python train.py --n_layer=8 --d_model=160 --n_head=5 --n_kv_head=5 --head_dim=32 --d_mlp=640 --vocab_size=930 --activation="squared_relu" --norm="rmsnorm" --norm_place="pre" --norm_eps=1e-05 --positions="rope" --rope_base=10000.0 --rope_fraction=1.0 --qk_norm=true --attn_scale=0.286 --bias="all" --tie_embeddings=false --parallel_block=false --extras=["capped logits"] --init="uniform" --init_std_qkv=0.0406 --init_std_o=0.0 --init_std_up=0.0406 --init_std_down=0.0 --optimizer="muon_variant" --lr=0.00331 --lr_mult_o=3.0 --beta1=0.9 --lr_head=0.00638 --grad_clip=1.0 --warmup_steps=57 --schedule="wsd" --decay_fraction=0.674 --decay_shape="linear" --final_lr_fraction=0.0 --batch_tokens=16384 --seq_len=128 --doc_mask=true --train_tokens=123600000 --steps=7544 --dataset="wikipedia_en"
Each number is 128 + 32 x the weight over its row's rms, rounded and kept within 0 to 255. Layers, rows and columns count from 0. Numbers have three digits each. The size before them is the row's rms in percent of the matrix's.

# layer 4 MLP down (transposed), 640x160, rms 0.134, rows 74-82, columns 0-159
102:141110058195109123129178112113154178130111152127155114095175134134159167080165130132129146097108100179079128105159160132111088092129125051154157117112128155177093189169130218102090205159131118127096131125108138077173089122157187125123156123096090155127116176036138092153116125156123123108099140114082128127165105167105136131127166132099118160088130164128101140138125123149107115143100158076147094109162103063143119101097131105054088077124074161156117119112168177160051143107136113
095:145106173160086117126133073104170081161176080181152124175108127108151196156179125148175116144138070108129142125159088137118138094153108089130116103080078141133179165130104138105170112124130108217080073078151161155123118121136140164141139193164129105149119178161097094190148122157121106151177124156137084104118126146167068164110205109112110109117123108158117192103119099067069126114125182153153108123111175157106071109090101139119093164133129136171144147156133123111083053160141124
090:153107180184100084152130099110145113169081129145098137164184105182157143140127120113212098137075105125121143127141120153092082103157116117074113114145150137132156128090112147155148152168078139180072100097111199121143145186186152128164118179133129104178109135140142111146148070177180111076113171169080075114149187207139090114090140118084105107127153110106146171112140164151112117143171184142161169064124123189140110092113150094117125163115162147180137132140114113193100107163126166
096:089104125102148149060150120176111082126103115044052150112081156119117116129178139131122091123103148075112133143122212122131153134144147057115111122144147085135125141147111131071128075122150102106087101093120127129189120115117159097148168094102239104158136083165091141138125122174140126077116145113127150179144101103087053143093091154118151154123145137159128118097073161088078126163197131108107130076149142102098106171170133146090116159178136107090076173138169098084131096116139123
099:134154144149099134081095111160117094115204186061123096153155077143111136095150176134107148124140136088102083196155118108135207149151143124145183085112113174136121087159150147139145071066183174157114118059057162120170173098093158160107090124100067156098102124109127119143125091136131153129107138099117163157168085131051075130158129139083114131111118103149146081148124157069138182144125117140172186113113138142132161116082079114098105126107146083185099157155146145149079125099136099
099:147162169111143105128129121069166088178111189127165120121116140166096162100097204122055099182121192127089134131171153148135102131204085132060131158173149098105196092177126126131088111103162117134166167164133073150178084171109124127108170093098122086141164145159064131108153077126112142128138070111090133130058122178110118171132115178112150180148135122131109159155113137107096138150111087123071118092076141113130104149143165119130087120149115176138127117168125076106155194123161128
103:124134081100088167112178073071100141124145118054112168075133129154198109081109149102142141124136089068105136100166128189113152139117150099157114057147129148164149114098141174104127177077185120138174156133101124138134098107120124158084126196100181145156046172190131159065134157101078137134089111102126092109095152156133094124122050151095159096136080072107148160130137166084127093118134144159143130107133103064154136091122145098147143142147107086140131108186154108169125150105142171
106:137088098119103122127124107131180178111129153186140166053148148132177103160112097125118135138148191114112092161067182094184071132076092103092112055111135094145132056123150138101118159145175111120110111109123096202115077101163100151152119122109087112117166179151102160114113093158173135137116130118124136106180135110109124121112122125111109088086104143098179113185136172102152150132172139091076113120073165125091144209089160141165144179116127165071130113113087056128187132105103164
095:108155092170143124096161123128124101147143201147130093165146151075132154167143149134089147073154113112119152197195152067142175154119114131153126120141123127147103120100103169098119141146159095135127105162084141126138110144198112130081133127083139168147151146140169168123217155143147160145111193119129152135130119137183113154147158133165161118106092129090160191135082187129232144137134099103130159122177141165134133153101112171113142140067190135128105155114223144115162064055128104
# layer 4 MLP up, 640x160, rms 0.139, rows 75-82, columns 0-159
108:115112128095121145109124178122117138111092143105114192130118155123086180103139088116117177111095154148146127106135138123076175144138102136105188145108166112099067124111180124132118089131078094163159169208121103133117173158143098064151097121105191114074168080081069177096127086114134088059151155148083166155104180153094174111159129132166083119150129059150173076121092130105152118115100117146142159100144190078157142124169138142137072132168135133105125089177123128174137184099103184
103:129100080086116116089098117157129091105181130174109158147142130077155096148074107154146134170101112144088135154129164105119133122151126128099156110120133138187105092143115094189080164175133101201093098142071138160153183096067147158093127139159092155090141140108069093116120194088128150161155149119114077116127145133087123169151215146155184163101118152132105105105078076114103082116184092149099093187131126121134149093247094113133122107083138132078141134173106124116122150102148118
082:171154152102103109174062103148124198177129117155158150092129112123138147122148160151119132084134092189153144136146096106171043086164084137097153041151123140166132069146154114135141126139143121137207154207164101187132131157146096143101126117193069166079105100125203133145139123076104110108117101130132098165105141128151178152135111137149144131105084119077182149127104137153124102132097079093130113144088106154169133084151131183190101129110122141125126125179124160105072190094120097
091:109103118091158091111120118070177218143046083196161124103086128086152101197148133118159145126143124129124179058099113123147057145128145151146112065173147137139108200152149071183113144181124191125117135153168136134075125172135153092134163148122167160184146109123148174102155126120145112140088129094147131099082145067163151133064127118168106102143098116113076174114092098151150077107135136123124092164163126132110105187143127118141171151132120155084116096115165093113154134091116165
094:094105126129086183127084119142161146110100132165130175148183131130112178157088108160171105191197105159119112139092141182093149128163167090150113094019154121080114141118178149161098109118085105134066095166115189173115115118111153197166142131125078192107081126122171185110108139135173144129155135155157087149159094110123163099149150136151153082184138101130064170093116138156119140080141124144179150117134116076149148144079115126152110115120126100145116115097147150178082076118083101
100:154141173139163174111127107173187062086143117168064177117141148124169150124110174134194164147138084129157126136133114132136152140182152114209159155122143126162096138125094154121179148178097169185115158150184107138113085089147159128147124186146117176113063059086123109116201122112127163146182101186122130133163124076113177104124126168123105130168162153139141135117128117102081139127150155099089172177121119110130115146159149063144141196084079138125167107121141115178138188156156097
107:132124135131135096143153166151139140110118116156125102180097121124148065116139086056113062136153207185115146173123137141145145154126163123198141194129092158152132168127150153126141131126147138169178116127120137113165151159160170129205118104137133147151142142149094081095150013092146133158110167076120155129134163120171118126180169092140108136144121117152090135139102082064120157209124121144149177080089144172143112133132120144115066137099116081190172071145133159130074099115162179
105:105166125140123140180105108059136122080135090168133136101156120163143150113108218110086106149134146224139141058139111186156131148109137097071104151140174114126103137159179076142151119101111168130175110118156124072148119141137102097163136137146141159092113053133150158086110116115133164115132147180080049124137125121089124199107149093138112088149139145158122127068140109086144143136179147162163128112109180038187086129109121119139127110170155141137157168073146155100119180181143139